From a checkpoint of a small transformer trained on Wikipedia.
Size: 9 layers, width 224, 4 heads of 64, MLP 768 SwiGLU, vocabulary 8192, 8.69M parameters.
Architecture: LayerNorm before each block, learned positions, biases, tied embeddings.
Training: a variant of Adam for these matrices, 227M tokens, 13862 steps.
Each number is 128 + 24 x the weight over its row's rms, rounded and kept within 0 to 255. Layers, rows and columns count from 0. The size above them is the row's rms in percent of the matrix's.

# layer 2 MLP gate, 768x224, rms 0.118, rows 244-363, columns 168-223
size [ 81  97 100 115  89 100  82  98  88  97 107  91  95  92 101  98 104 102  90  97 101 100 105  93  77  97  94 103 112 102  93 101 102 106  93  91  94 111 108 103 113 100  87 108  95 109  94  94  81 114 108  93 100 101  91  97  76 102 102 108  94  99 103 104  93 101  98 109  99 109 100  96 108  99  97  92  96  98  93 100  98 108  95  98  88 104 116 107  99 106  90 103  95 109  84 111 100 107  90  88  89 113  85 108  98  99 101 108  88 104  97 104 115 108  89 104 108 110  95  97]
[[ 92  99 156 154 141 107  58 113 141 162  77 108 109 146  80 146 121 113 125 147 160 124 119 119 145  93 177 105 138 125 143 155 128 115 139 108 118 110 150 135  94 133 104 139 145 139  91 150 119 136 120 121 141 142 156 196]
 [151 160 106 127  96 128 130 135 137 114 150 121 123 143 112 104 161  85 137 104 129 102 106 104 161 108 100 158 106 125 158 146 106 121 108 116 117 144 126 162  89 166 116 126 132 189 133  97 138 161  83 192  81 136 103 109]
 [100 109 127 139 123 134 144 135 159 138  97 116 139 108 115 100 132 113 144 154 137 157 167  95 176 125  82 132 128 113 117 205 103 134 146 113 132  96 114 169 135 143 143 152 105 111 161 107 114 141  87 156 144 146 130 115]
 [163  98 123 134 129 108 139 129 118 136  93 138 116  98 143 119 113 139 140 151 144 167  95 139 140 143 162  96 113 141 125 138 156 152 120 159 128 115 133 192 150 152 117 126 134 139 122 119 105 159 111 133 113 166 154 150]
 [121 130 134 109  95  99 119 104 137 133 192 134  93 103 110 101 109 127 127  92 141 116 103 142 120 149 130 121 101 142 151 122 129 103 158 136 111 109 103 114 103  75 125 104 157 123 102 170  93 135 143  90 134  59 115 133]
 [ 91 115 115 141 162 115  81 162 119  95  87 135 128 133 126 146 118 154 111 156 124 146 115 168  85 116 162 121 126 129 115 122 136 145 111 152  91 111 107  78 141 141 133  70  88 179 116 109 115  96  67 110 118 128 144 147]
 [141 126 141 136 131 103 180 100 170 121 123 151 144 117 134 106 150 133 120 116 103 160 115 112 161 125 130 143 123 106 135 145 134 121 103  76 152 114 129 137  92 161 132 120 135 118 110 134 100  83 160 157 121 125 109 125]
 [118 128 127 145 144  81 112 123 147 139 113 123 148  93  64 119 162  81 128 122 106 126 121 114 130 115 114 128 104 122 137 130  91 146 154 126 113  99 122 121  97 137 105 146 166 172 130  96 138 164 136 162 111 127 143  90]
 [ 88 131 128 152 169  79 149 140 139 126 150 101 102 172 185 151 159 106 107 111 112 170 118 145  79 150 150 120 118 110 134 112 165 147 176 151 141 155 141  87 144 128 140 127  70 170 190 131  71 114 138 113 130 136 156 133]
 [150 168 139 126  82 147 155 119 116 139 119 165 152 117 157  92 142 123 157 119 136  91 120 136 140 103 118 106 120 124 142 147 106 145 119 116 133 144 142 164 121 134  91 128 101 112 145 120 108 166 141 133  94 126 154 173]
 [ 74 142 132  95 117 123 104 143 115  86 112 134 159 111 151 148 160 146 135 181 117 126 104 117  89 146 145 137 157 157 125 116 160 149 151 112 137 133 109 127 104 100 132 116 118 135 175 132 133 149 139 105 131 175 148 112]
 [177 132 159 177 104 131 173 160 114 162 146 107  89 108 135 165 127 142  98 101 153 164 112 126 126 171 115 118 100 107 135 130 105 107 137 107 170 119 144 145 117  96 123 152 125 132 122 100 128  70 157 119 159 156 144 154]
 [110 149 131  90 102 161 119 154 144 137 133 166 158 143 147 115 136 142 144 130 161  95 111 129 149 155 137 121  99 112 132 132 127 115 139 164 156 142 138 118 150 160 102 135 131 120 110 110 143 144 160 143 116 138  82 152]
 [145 139 134 149 149 158  96 144 161 140 125 179  72 141  98 135 103 127 163 161 168 135 101 212  92 154 153 142 143 153 119 126 136 152 125 147  99 144 120 142 144 104 141 106 142 121 143 183  79 122 129 125 180 179 136 157]
 [ 96 148 102 132 118 143 102 164 117 196 120  91 136 133 147 173 149 114 127 162 138 102 123 117 160 156 153 138 146 122 109 116 128 148 153  87  94 102 124 132 101 118 117 102 149 124 112  97 149 122 122 107 107 206 114 125]
 [133 152 146 135  90 104 117 111  94 118 150 151 134 114 155 129 130 145 105 112 156 121  64 152 119 148 162 129 123 147 133 138 130 155 132 121 125  80 122 140 113 120 125  66 140 161  89 125 128 141 138 147 130 117 149 146]
 [ 91 152  99 166  83 115 118 145 121 165  91  87 123  95 132 158 113 105 126 129 114 106 115 149 113 127 139  89 111 120 140 132 142 153 139 116 100 161 166 120 139 123 151 141 168 105 130 118 135  86  81 148 117 144 136 166]
 [148 121 148 138 129 116  81 115  97 126 125 119 112 140 176 124 101 119 140 134 140 145 110 131 109 154 146 117 145 178 149 118 162  73  90 170  93 149 103  80 122 186 138 125 161 114  93 156 120 138 121 145  98 145 133 149]
 [137 111 108 132 113 170 105 136 112  96 127 121 106 138 152  69 106 141 178  93 218 144 110 110 125 141 114 137  96 168 131 156  80 121 165 125 117 118 140 153 138 146 118 119 173 141 108 135 131 163 115 128  99 121 109 154]
 [134 119 148 133 117 125 116 144 150 144 143 148 118 119 125 121 108  84 138 151 133  95 125 139 148 107 112 103 154 132 129 100 127 144 148 108  49 161 110 108 126 135 119  98 104 112  84  96 101 144 143 147 126  82 113 142]
 [102 128 139 143 109 136 116  92 138 145 125 139 110 117  75 107 109 112  99 168 142 122 111 107 155 109 135 140  97 106 164 157  73 121  96 146 137 155 159 146 147 100 125 141 156 152  89 132 136 151 104 129 138  88 183 148]
 [134 142 111 133 152 125  85 103 125  96 132 163 119 142 130 162 108 142 158 148 123 163  95 167 125 146 124 114 153 159 128  88 155 156 147 119 121 133 126 117 139 112 143 124  89 154 146 132 159 125 107 150 148 134 118  79]
 [143 166  95  98  68 134 170 134 160 157  92 129 166 103 152 144 143 135  87 160 149 112 105 140 137 101 101 147 150 143 134 111 125 119 155 111 151  99 148 135 174 148 145 137 173 111 156 142 145 115 135 182 129  97 146 121]
 [139 120 158  69 141 132 134 163 125 134 118 142 135 116 163  70  97  92 124 152 162  97 110 143 195 168 107  76 201 103 134 152 145  93 135 138 136 112 137 140  96 155  96 129 183 137 132 135 117 149 167 143 125 110 129 148]
 [ 89 131 112 168 132 105  88 119 116 143 125 124 117  96  98 177 125 123 177 138 118 125 119 121 107 111 128 148 100 153 135 112 100 107 120 108 101 157 131 130 114  85 139  95 140 111 137 151 156  92 126 121 119 185 139 122]
 [ 99 121 140 112 140 126 136  76 148  99 141 154  89 140 152 137 101 154  87 138 147 139 108  89 130 154 108 110 161 147 182 177 167 128 116 139 132 152 130 136 120 125 109 118 113 166 100 145 121 141 153 105 156 140 141 122]
 [116 155 150 162  74 116 114 123 119 150  85 128 104 121  95 112 110 103 135  90  98 117 117 137 122 121 117 120 114  78 156 153 124 150 152 113 112 166 142 161 127 155 148 134 120 192 160  72  88 151 114 120 120 156 178 129]
 [130 153 133 133 118 125 113 145 120  95 114 144 111 128 117 123 102 134 158 178 154 136 115 171  97  84 155 136 134 164 146 143 123 104 147 110 149 111 135 113 125 115 127 115 166 149  88 158 135  95  61 141  98 139 133 125]
 [ 91 140 151 143 149  96 130 105 164 122 153 148 129 138  98 157 125 142 109 176  99 159  86 115  98 143 145 114 121 123 195 127 116 106  77 106 117 157 114  99  54 123 167  79 122 183 101 106 141 129  99 118 112 124 166 110]
 [144 169 136 147 120 124  65 129 127 180  96 110  92 143  98  98 121 139 123 175 116 161 107 160  94 118 169  87 101  95 152 116 156 161 142 131 109 159 152 105 108  65 141 140 117 116 112 189 114  98  76 130 135 135 160 151]
 [160 164 153 157 145 114 166 114 155 151 135 124 134 142 134  88 112 137 127 103 156  73  95 112 134 148 163  98 143 121 169 133 121 130  98 108 128 159 158  56  99 121 102 108 147 108  91 146 107 123 178 129 112 140 140 143]
 [ 76 174 128 105 116 107 109 114 133  85 157 127 112 148 122 154 123 144 136 150 140 124 116 127 146 171 118 155 133 173 149 143 150  75 143 125 120 161 117 153 116 161 114  82 177 161 114  99 121 120 138 131 125 189 114 109]
 [103 140  83  96  92 129 139 153 109  79  75 103 136 141 134 112 135 144 139 116 151 103 108 126 127 108 117 133 131 203 118 116 134 161 134 119 137 130 111 177 167 126  98 116 142 125 165 124 128  76 130 147 111 139 109 123]
 [100 104 141 129 120 160 120 126 168 142 105 137 164 137 138  89 147 148 150 153 136 143 110 137 114 154 175  92 126 102 174 131  98 136 117 164 144 131 121 147  91  74 165  96 122 119 165 104 133  91 170 127 141 116 141 123]
 [137 161 126 144 124  94 115 124 144 114 152  91 127 126 138 103 167 164 143 171 124 137 120 115 136 151 111 130 101 161 116 132 161 107 130  92  93 169 145  99 117  96 135 126 107 128 103 137 134 171  61 108 151 123 165 112]
 [114 182 183  98 149 181 117 139 191 135 155 148 126 106 114 148 143 117 129 155 143 106 109 115 101 158 159 160 165  73 147  80 121 117 151 128 124 115 127 107 127 122 116 121 139 145 143 139 130 149 125 170 145 104  99 105]
 [ 96 122 108 125 138 161 120 166 136 112 117 130 111 134 107 140  90 121 159 147 156 127 106 146 118 161 150 121 131 143 146  97 156 129 155 145 121 147 112  89 120 108 158 103 119 125 104 126  80 140 133 139 126 123 152 149]
 [127 123 136 130 122 119 126 146 110 171  82 153 110 138 163 102 119 146 141 150 126 129 111 179  73 134 134 125 117  87 151 125 140 140 116 173 127 159 120 138 116  95 137 129 100 158 124 121  96 115 132 135 126 145 157 110]
 [145 156 212 105 163 137 136 152 110 148 126 148 165 124 134 138 116 132  80 157 125 164 117 136  88 117 144 179 139 105 149 110 157 126 143 147 138 144 136 101 101 109 136 116 111 135 124 155 192 111 124 137 149 162 175 168]
 [176 130 175  96  87 123 126 110 136 128 122 126 147 134 120 130 142 137  81 149 132 110 105 110 137 110 130 154 153 118 144 116 141 115 147  68 111 119 159 110 170 111  86 114 107 146 110 141 132 131 139 133 127 107 126 113]
 [119 157 125 126 164  98 102 123 142  92 139 136 124 104  83 124  99 133 135 135 159 147  95 129 119 131 146 144 148 162 119 127 114 122 120 145 132 101 141 105  79 125  86 125 126 151 125 103 144 121 111 158 140 132 151 102]
 [154 147 136 124 101  70 160 189 154 102 170 132 103 153 114 139 134 148 126 159 125 123 111 107 169 182 122 132 134 107 113 129 108 125 138 153 143  95 106 111 137 139 134 117 133 179  98 149 101 173 116 161 152 118 135  85]
 [123 146 120  88 117 124 133 117 108  99 135 143 131 159 154 100 126 130  81 127 203 101 125 124 148 147 134 132 189 123 141 167  90 112 136  88 137  81 112 129  77 157 106 102 111 189  65 109 118 107 141 153 131 145 166 123]
 [114 148 116 122 129 148 155 123 187 115 152 144 136 120 122 106 135 116 116 109 123 116 111 139 142 105 153 105 128 116 140 101 110 128 141 127 167 130 157 157 138 121  88  95 135 152 133  98 109 140 164 126 155  90 110 121]
 [108 152 160 169 140 165 124 104 125 119 132 126 126 136 111 130 118 153 126 146 112 144 108 148 113 121 170 158 102 148 126 129 115 149 107 158  83 132 129 140  57 110 118  86 146 119 142 111 137  83  95 160 120 151 164 138]
 [118 165 134 107 122 107 130 144 121 160 136 104 130 173 122 148  90 136 122 146 115 119 109 111 101 109 142 143 162 125 135 164 109 118 124 103 158 131 141  78  98 106 146 103 160 102 161 168 104 110  83 152 148  93 164 127]
 [158 182 126 127 133 132 127  97  85 108 153 150 103 109 127 150 131 163 164 109 147  97 106 131 117 138 101 108 123 129 129  84 174 144 147 135 161 108 130 155 148 133 133 139 128 148 158 122 124 101 132 109 146 137 101 175]
 [131 144 128 129 114 144 124 134 155 109  96 123 127 130 132  95 120 156 117 157 154 166 114 105 129 114 153 119 144 156 148 132 107 106 170 122 145 118 109 160 132 114 148  93 100 156  86 151 130 154 107 131 132 117 116  68]
 [ 95 114  90 106  75 108 144 145 147  87 149 130 140 130 103 123 146 101 135 114 121 125 115 149 152 112  67 103 134 108 107 144 130 115 119 112 132 128 119 131 111 129 116 130 148 133 141  98 171 138 147 145 100  77 100 118]
 [103 156 151  86 144 134 108  94  89 115 107 140 172 144 178 145 119 157 149 131 186 113  91 100 119  96 136 119 122 106 138 137 118 104 128 159 152 142 108 122  93 105 124 109 133 139 129 131 139 110 148 134 112 147 148  92]
 [ 88 102 129 115 111 146 100 116 129 109 140 148 115 128 120 139  77 140 167 111 119 159 107 143 115 145  99 110 110 123 130 143 131 174 111 126 150 143 118 106  95 100 123 126 135 147 133 117 110 130 131 133 125 146 124 147]
 [110  91 130  77 141 149  78 117 165 118 146 116 129  85 122 142 127 138 130  94 157 106 112 150 131 144 114 144 158 118 130 160  92 144 159 150 163  98 109 151 134 171 121 110 135 131 117 178 157 159 148 127 135 166  95 117]
 [ 86 149 131 157 103 137 106 111 169 131 102 125 103 111 162 144 139 150 161 163 126 133 116 135 111 153 139 134 106 110 133 142  95 132 148 105  96 144 141 126 128  95 136  91 109 130 105 136 127 144 139  78 135 185 146 115]
 [139 121 117 119 126  73 140 121 100 141  77 147 112  92 144  83 105 152 105 128 217 125 111 105 163 113 150 120 147 112 119 155 100 118 105 141 183 131 121 122 152 160 152 110 175 157 116 142 145  87 128 109 110 112 108 116]
 [132 148 186 110 131  73 169 138 146 105 125 179 132 111 100 123 123 144 115 153 140 168 123 105 141 150 142 155 141 111 138 129 104 122  97 142 143 123 142 109 128 105 167 150 114 134 146 117 172 131 144 158 122 132 134 120]
 [148 128 110 138 144 104  95 123 153 161  96 107 134 129 131  98 140 145 155 144 133  91 119 149 135 102  91  96 115 158 144 119 140 111 115 110  94 181 131 119  97 157 100 133 134 124 152 102  98 158 120 149 137 116 138 125]
 [ 73  92 121 108 140 129 134 148  96 116 155  87 156 167 165 122 106 141  92 153 103 136 133 146 154 150 142 119 127 122 129 186 105  94 133 174 123 161 105 142  74 118 128 116 115 143 152 123 119 141 117 103  84 163 187 155]
 [107 149 130 113 140 100 135 136 155  83 132 105  92 127 121 149 141 152 117 140 158 145 100 130 123 145 137 151 143 144 147 116 143 146 191 162 150 103  92 166 146 118 128 111 130 131  85 124 148 164 151 122 186 112 128 103]
 [109 105 160 107 126 158  86 145 135 152 147 116  99  82 136 130 151 122  73 148 154 182 115  94 101 168 135  99 159 122 155 156 111 123 129 103 136 144 129 169 114 127 130  72  86 162 106  96 138 160 126 103 106 171 136  97]
 [113 167 102 159 145 169  92 132 107 102 103 137 137 117 119 125 147 126 131  88 109 101 103 153 135 106 117 166 101 137 130 113 114 118 102 121  97 118 128 128 107 150 155 144 126 159 129  87 130 131 126 151 103 148 101 139]
 [164 179 148 126 136 119 157 135 143 136  89 162 119 130 130 116 131 135 141 119 139 149 119 113 165  81 135 172 127 177 122 186 101 126 148 130 199  95 157 156 138 125 109 136 154 151 123 131 116 115 143 119 150  89  98 111]
 [100 115 160  94 154 108  96  77 140  92 110 169 150 141 129 136  93 127  74 133 114 127 114 132 132 160 122 167 140 155 137 179  98  96 111 137 143 103 128 135  88 114  90 120 127 128  80 149 129 119 114 101 132 156 161 132]
 [123 150 178 139 134 129 130 137 184 129 136 145 114 132  92 116 118 155 130 162 167 127 103 126 125 127 165 140 157 137 168 121 108  88 169 128  86 148 151 105 155 107 132 101 137 158  63 183 146 102 107 155  94 144 122  93]
 [135 137 141 149 142 116 114  98 130  79 120 105 117 127 137 123 118 142 127 126 177 135  99 120 118  89 115 117 144 152 120 171 114 128 143 110 156 175 129 155 151 151 132 122  92 157 125 115 148 170  97 152 138 160 155 132]
 [130 106 115 117 147  86 171 157 135  69 115 151 103 112 116 100 114 166 120 128 165 122 105 111 149 108 173  95 161 126 116 164 148 111 123 130 184 157 126 105 157 177  85  91 162 131 101 133 140 144 126 126 119  92 158 150]
 [159  85 124 125 121 156 154 101 138 129  67 167 133  73 124 135 117 121 123 121 112 125 116 163 125  99 168 123 107 114 123 147 121 168 112 113 155 126 103 102 100 153 107 141 146 119 110 120  95 136 141 154 105 103 162 116]
 [104 158 132 128 137  79 118 132 110 105 100 155 108 155 175  87 111 140 173 142 128 133 114 121 143 103 126 149 106 149 114 119 126  78 145  96 150  96 138  92  88 123 141  83 146 156 115 100  81 121 134 122 126 106 129 112]
 [141 155 109 140 101 134 150 156 150  69 123 123 160 149  90 103 154 149 109 159 151 126 100 115 151 102 130 174 143 106 127 115 117 125 138 135 155 111 110 152 120 116 141 105 120 137 137 151 133 148  70 124 113  87 121 117]
 [117 133 114  99 114 129 123 187 149 121 126 121  99 125 141 170 184 168 103  97 118  68 112 138 113 127 155 155 199 126 139 113 136 137 182 154 140 111 116 155 123 137 132  90 136 112 133 136 114 130 147 133 152 100 139 112]
 [157 116 114 144  83  97 105  83 123 128  79  76 150 107 171 131 131 139 110 112 109 139 102 133 117 121 123 107 124 146 124 130 140 167 126  78 115 128 133 159 144 143 135 133 132  98 140 115 123 134 145 130  99 178 139 146]
 [137 166 127 150 161 114 154  85 133 105  93 167 119 114 129 100  96 154 125 181  99 117 101 127 137 121 123 106 103 113 105 126 154 114 123 146 159 120 143 144 178 148 141 116 161  99 142 130 125 110 103 156 134 101 142 161]
 [ 77 136  82 179 120 123 103 140 130 118 121 162  74 111 107 117  90 161 154 157 151 184 122 125 139 116 114 111 113 135 125 126 130 104 129 137 111 143 137 116 131 140 130 107 155 164  80 134 140  58 107 112 154 113 128 149]
 [111 143 122 147 146 136 128 114  63 103 127 107 156 112 125 164 105 140 153 139 167 156  94 124 125  87 159 163 113 152 117  99 153  98 123 170 103 177 131 142 138 139 174 122 106 166 132 116 121 140 122 126 114 160 140 118]
 [153 117 168 151 165  86 174 153  96  98 111 114 112 106 158 111 108 146 135 165 181 171 117 134 145 121 154 140 125 119 128 125 114 128 138 120 129 138 125 128 128 150 161 119 115 137 103 156 157 152 128 138 141 118 155 144]
 [151 117 128 102  74  88  97 124 154 166 106 109 117 125 141 144 122 118 148 156 141 143 116 122 120  81 148  91 126 160 169 150 142 139 105 104 135 123 118 152 112 130 121  89 156 175 120 156 119 122 123 166 123 110 129 183]
 [182 180 148 139 130 120 126 114 115 158 139 124 134 110 111 133 136 165 145 106 114  87 117 127 142 129 116 130  96 100 127 117 116 103 187 106 119 136 157 106 144 154 140 120 162 140 100 127 109 153 108 125 149  93 108 123]
 [208 135 140 123 111  85  93 108 133 148 116  88  89  96 136 130 144 151 143 156 164  88 112 114 149  84 112 136 136 151 142 118 139 140 117  64 149 115 112  99 126 163  86 116 161 126 123 157 110 155 118 159 141 126 164 114]
 [126 155 105 163 107  84 144 134 151 124 132 124 101 126 119 119 141 153 113 137 124 117 106 121 108 160 183 117 142 114 128 136 131 117 148 138 122 123 140 155 141  90 101  53 109 156  97 116  98 147 157 114  97 102 124 130]
 [154 163 130 162 154  89  99 101 128  90 109 146 121 182 113 105 139 172 160 140 110 130 108 130 100 129 117 156 100 131 134 110 138 134 139  99 161 134 144  93 132 125 181 127 183 139 143 145  99 136 111 142 166 111 121 109]
 [151 128 106 141  99 112 111 120 106  88 133  90 133 124 135 108 108 143 146 108 154 153 120 129 126 147  97 144 120 133 119 179 110 101 115 154 150 163 106 113 144 161 129 128 112 169 121 123 132 144 110 155  99 131 155 146]
 [173 123 157 146  89 115 137 186 115 136  83 114 110 117 146  91 142  93 110 170 110 142 100 135 125 119 156 121 156 116 157 165 142 161 145 106 136  97 109 157  96 120 149 121 124 151 109 139 121 126 112 129 152  80 144 126]
 [ 86 109 147  98 116 119  96 137 108 101 126 121 115 129 165 127 137 155 131 203 121 147 113 121 113 126 155 110 150 169 197 148 138 169 105  89 144  92 106 127 104 141 161  98 152 144 141  97 146 180 122 130 129 148 143 133]
 [112 128 115 108 139 154 126 119 105 132 132 147 122 134 142 145 104 127 125  75 140 141 111 122 153 134 123 131 134 115 121 121 100 140 169 114 157 146 126 129 156 133 136 116 116 157 109 100 131 113 189 112  74 128 147  63]
 [100 117 149 111 117 115 145  99 141 101 136  93 130 155 121  87 144 127  69 201  92 122 119 141 158 144 113 153 132 107 124 165 141 146 169  69 106 135 103 165 110 121 170 119 127 144 114 150 122 149  91 132 152 103 169 145]
 [101 113 102 142 148 101 190 149 106  87 109 145  99 114 118 117 123 167 113 151 140 101 103 129 143 142 143 109 125 135 136 129  98 133 145 149 140 153 158 146 150 118 129 104 149 149 106 116 127 116 157  97  88 129 103 136]
 [112 130 127 145 102 130 113 110 101 108 143 120 102 150  87 104 132 136  83 151 149 149  83 119 115 168 133 141 129  94 115 142 167 147  92 112 159 133 101 123 103 144 150  58 141 152  84 153 174 105 136 144 111 130 139 115]
 [ 58 169 111 148 132 153 137 148  95  65 123 138 146 119 122 153 124 156 101 129 140 133 100 117 108 119 152 139 165 122 150 122 143 175 133 158 131 130 136 133 134 129 149 124 116 164  99  99 150 131 102 118 124 141 191 133]
 [ 93 129 164 123 125 119  94 134 136 167  86  83 112 123 157 111 119 129 111 172 107 113 117 185  91 104 120 107 143 100 165 153 137 113 121 152  99 160  99 121 153 130 119 131 107 151 163 139 144 130 111 159 131 152 170 146]
 [146 113 184 136 100 145 162  90 110 147 126  71 110 140 129 103 130 153 148 147 132 121 114 120 127 115 134 101 108  91 131 151 126 132  84 134 123 133 149 156 121 137 143  93 156 116 156 166  71 134 114 166 115 126 173 149]
 [132 154 103 119 133 143 137 123 145 148 122  66 112 139 134 141 143 132 120 149 117  91  97 116 107 143 121 121  95 117 130 110 113 108 101 125  89 163 156  99  95 117  99 112 184 145  69 143 122 130  54 138 146 149 168 139]
 [160 144 106 163 133  89 108 168 107 170 117 113  96 148 123 193 149 157 119 175 133  88 109 126 110 139 134 117 139 120 117 109 140  89 179 137  63  91 134 125 147 136 102  87 158  82 116 124 144 128 144 139 116 148 151 150]
 [101 180 165 136 121 157 129 112 139 107 160 147 126 141 142 154 123 138 105 182 134 133 107 151 107 145 158 115 201 157 154 121 149  85 145 144 104 136 158 136 126 139 153  71 112 143 152 137 172 119 121 120 131 143 118  77]
 [131 109 121 149 155 163 165 155 134 129  95 100 104 167 186  98 145 104  90 102 130 112 117 138 137  84 130 152 172 184 144 196 135 115  99 107 138 145 134 102  89 156 102 105 134 147 126 122 153  99 114 123 146  94 165 110]
 [120 140 119 132  95 129 119 118 115 105 119 133 149 127 133 113 137 162  96 124 148 118 115 144  81 149 104 137 132 155 148 162 143  97 133 114 128 162 139 108  87 149 181  90 122 175 150 138 139 114 115 107 106 163 172 128]
 [122 124 155 154 100 100 113 114 162 137 120 106 135  92 149 118 177 138  97 126  91 140  91 125 141 134 150 143 157 153 152 136 130 167 137 112 103  75  98 166 121 110 129 109  94  91 102 102 127 110 145 175 175 165 127 144]
 [131 127 135 149 136 108 146 110 117  91 118 174 179  89  92 157 119 136  88 110 141 127 103 126 128 126 136 164 118 170 129 124 116 104 129 120 129 106 113 114 122 172 162 135 161 129 112 122 159 162 132 126 117 136 160  96]
 [106 139 134 110 160 158 118 104 122 102 134 117 136 126 111 142 151 127  68 139 118 149 107 157 133 191 123 142 128  86 152  98 135 139 156 145 141 105 153 122 121  70 142 136  99 171 131 121 164 108 149 121 155 142 138 101]
 [115 159 132 115 160  88  70 156 116 107 119 126 125  80 141 115 134 133 129 103 171  85 110 108  99 117 131 108 160 140 134  74 128 138 200 152  99 130 144  99 125 129 107 120 128 165 162 141 112 160 127 136 130 155 110 102]
 [112 127 167 111 122  94  84 143 134 102  96 134 143 131 104 132 115  94 115 152 165 146 120 136 105 157 139 141 146 116 136 138 106 127 143 128 123  97 147 135 124 130 136  95 124 193  92 178 120 151 146 138  98 183 117  82]
 [164 127 117 137 115 158 160 127 114 106 143 129 135 102 144 119 168 133 108 129 142 161  88 125 140 145  88 132 183 143 120 149 129 115 121  84 169 146 101 149 131 157 128 138 132  96 135  90 162 147  89 185 168 136 105 126]
 [175 139 140 146 135  87 125 120 118  99  87 145 121 126 132  92 168 143 116 139 136 131  91 142 134 130 157 141 137 112 122 140 154 126 166  89 132  92  76 152 131 152 147 139 136 129 108 131 110 112 106 171 136 134 173 135]
 [119 113 131 129 125 145 109 109 131 108 104 142 147 149 152  86 122 136 100  77 185 145  86 139 163  95 125 136 126 114 148 183 106  85 109 159 145 114 136 152  85 149 156 138 144 140 131 127 133 120 152 124 130 155 104 127]
 [118 124 141 113 195 123 137 115 178 119 114 104 146 161  98 132 112 138 128 123 162 137 137 121 113 128 138 133 135 115 171 110 114 118 156 148 162 146 163 124 139 151 131 121 108 154 161 147 140 169 110 118  92 119 137 121]
 [131 134 150 107 122 140 126 139 118 116 122 107 110  78 114 104 114 140 122 190 165 166 108 142 130 145 114 168 102  96 130 160 114 125  80 127 137 111 127  93  98  92 118 129 137 113  93 132 122 164  98 151 127 118 175 112]
 [120 135 111 132 106 107 123 119 125  95 124 150 157  90 166  92 179 119 116 125 115 126 119 134 111 150 169  79 170 122 121 117 167 155 115 141 100 146 144 141  87 183 140 125 109 117 125 123 112 180  79 102  93 128 101  99]
 [132 116 144 145  81 109 150 177 125 102 127 113 108  81 121 113 130 114 120 131 101 172 117 107 149 110 103 173 170 146 141 137 101 121 119 135 132 102 132 143 120  94 113 141 138 101 130 134 114 103 110 108 146 148 161 115]
 [104 129 105 126 109 148  94 108 145 114  88 148 142 108 125 105 142 152 152 122 104 108 102 131 119 113 136 116 108 163 139  88 141 102 105 139 106 125 115 122  83 123 158  72 146 124 116  90 104 123 151  77 102 114 107  86]
 [125 134 127 102 101 124 148 134 161 158 134 110 121 152 117  96 150 146 146 156 112 101 119 127 124 134 144  73  76  98 138 139 116 132 113 133 145 126 121 128 140  96 125 129  94 172 109 107 103 170  89 117 127  82 150 190]
 [114 122 131 137 132 161 121 104 154 129  64 123 130 159 148 187 136 115 134 140 130 127 111 177 125 154 157  96 141 167 122 103 112 164 148  76 148 139 105 138 132 178 136 105 129 118 152 138 148 130 155 151 154 153 147 156]
 [132 179 141 121 139 151 115 102 132 101 119 106 168 113 161 149 165 171 143 117 155 144 112 133 126 133 130 153 169 141 153 123 122 121 147 146  98 136 139 122 121 114 180 145 123 186 160 114 133 156 131 149  85 140 143 116]
 [141 156 126 117 147 129 135 154 142 121 106 115 107  84 160 130 145 204 132 135 176 114 117 145 132 142 158 132 173 108 118 138 135  97  79 180 139 152 132 114 100 145 100 127 138 146  90 154 157 113 138 178 123 117 167 105]
 [111 146  96 114  74  92 124 130 155 125 138 101 139 109 122 125 166 149 119  63 108  72 107 122 151 112 108 154 135 133 127 135  89 147 154 136 117 112 145 171 146 140 160 125 129 164 130  96 141 176 148 118 128  98  73 132]
 [ 79 155 141 160 137 116  85  98  97 129 132 129 156 122 122 136 139 136 101 138 151 123  92 148 105 137 106 146 183 106 127 132 133 114 138 140 132 174 113  84 120 124 145 127 114 127 129 149 180 143 114 181 132 132 122 162]
 [123 106  91 132 130  91 107  82 175 139 117 108 123 167 116 154 118 142 133 146 124 132 113 133 112 146 132 116 107 190 179 123 163 161 122 125  72 140  92 128  98 135 135  73 131 147 107 143  94 131 117 133  91 196 122 110]
 [147 169 134 102 106 167 145 160 170 121 140 105 120 126  87 106 128 132 155 110 146 113 120 121 147 156 120  94 176 140 128 119 132 136 122 145 141 200 119 133 133 150 111 125 113 122 121 108 168 167 103 168  99 110 103 141]
 [ 79  77 154 113 152 104 123 153 159 124 131 126 119 150 124 130 163 150 169 122 115 154 110 162  80 170 128 131 129 115 156 109 158 150 108 161  98  77  90 128  87 111 163 129 123 142 128 111  90 152 162 132 120 118 102 155]
 [121 141 118 130 150 131 110 140 116 145 168 128  75 146 152  96 113 127  85 131 173 104 105 140 123 129 111 108 129  96 144 159 164 127 121 119 176 141 111 134 132 109  89 108 138 162 111 139 144 164 129 145 158 141 139 123]
 [114  88 119 166 119 132 113 131 120 139 109 141 125 101 138 139 102 137 138 119  90 175  91 141  93  62 131 130  64 145 170 108 148 156 105 168 102 102 122 105 160 123 155 134 103 122 121 140 129 151 117 100 147 124 155 130]
 [121 124 177 127 116 152 147 110 136 141 148 155 114 124 200 122 114 117 137 122 139  75 123 118 153 139  98 108 119 109 124 115 133 116 142  99  95 166 135 140 139 138  96  97 134 101 140  95 131 117 141 139 128 116 134 121]
 [106 141 162  79 118 136 123 112 141 115  90 139 141 167 160 117 139 118 168 129 133  67 104 150 115 101 167 101 160 103 102 102  97  95 131 112 143 150 131 129 151 105 104 135 114 142 131 149 110 115 164 137 140  79 160 131]]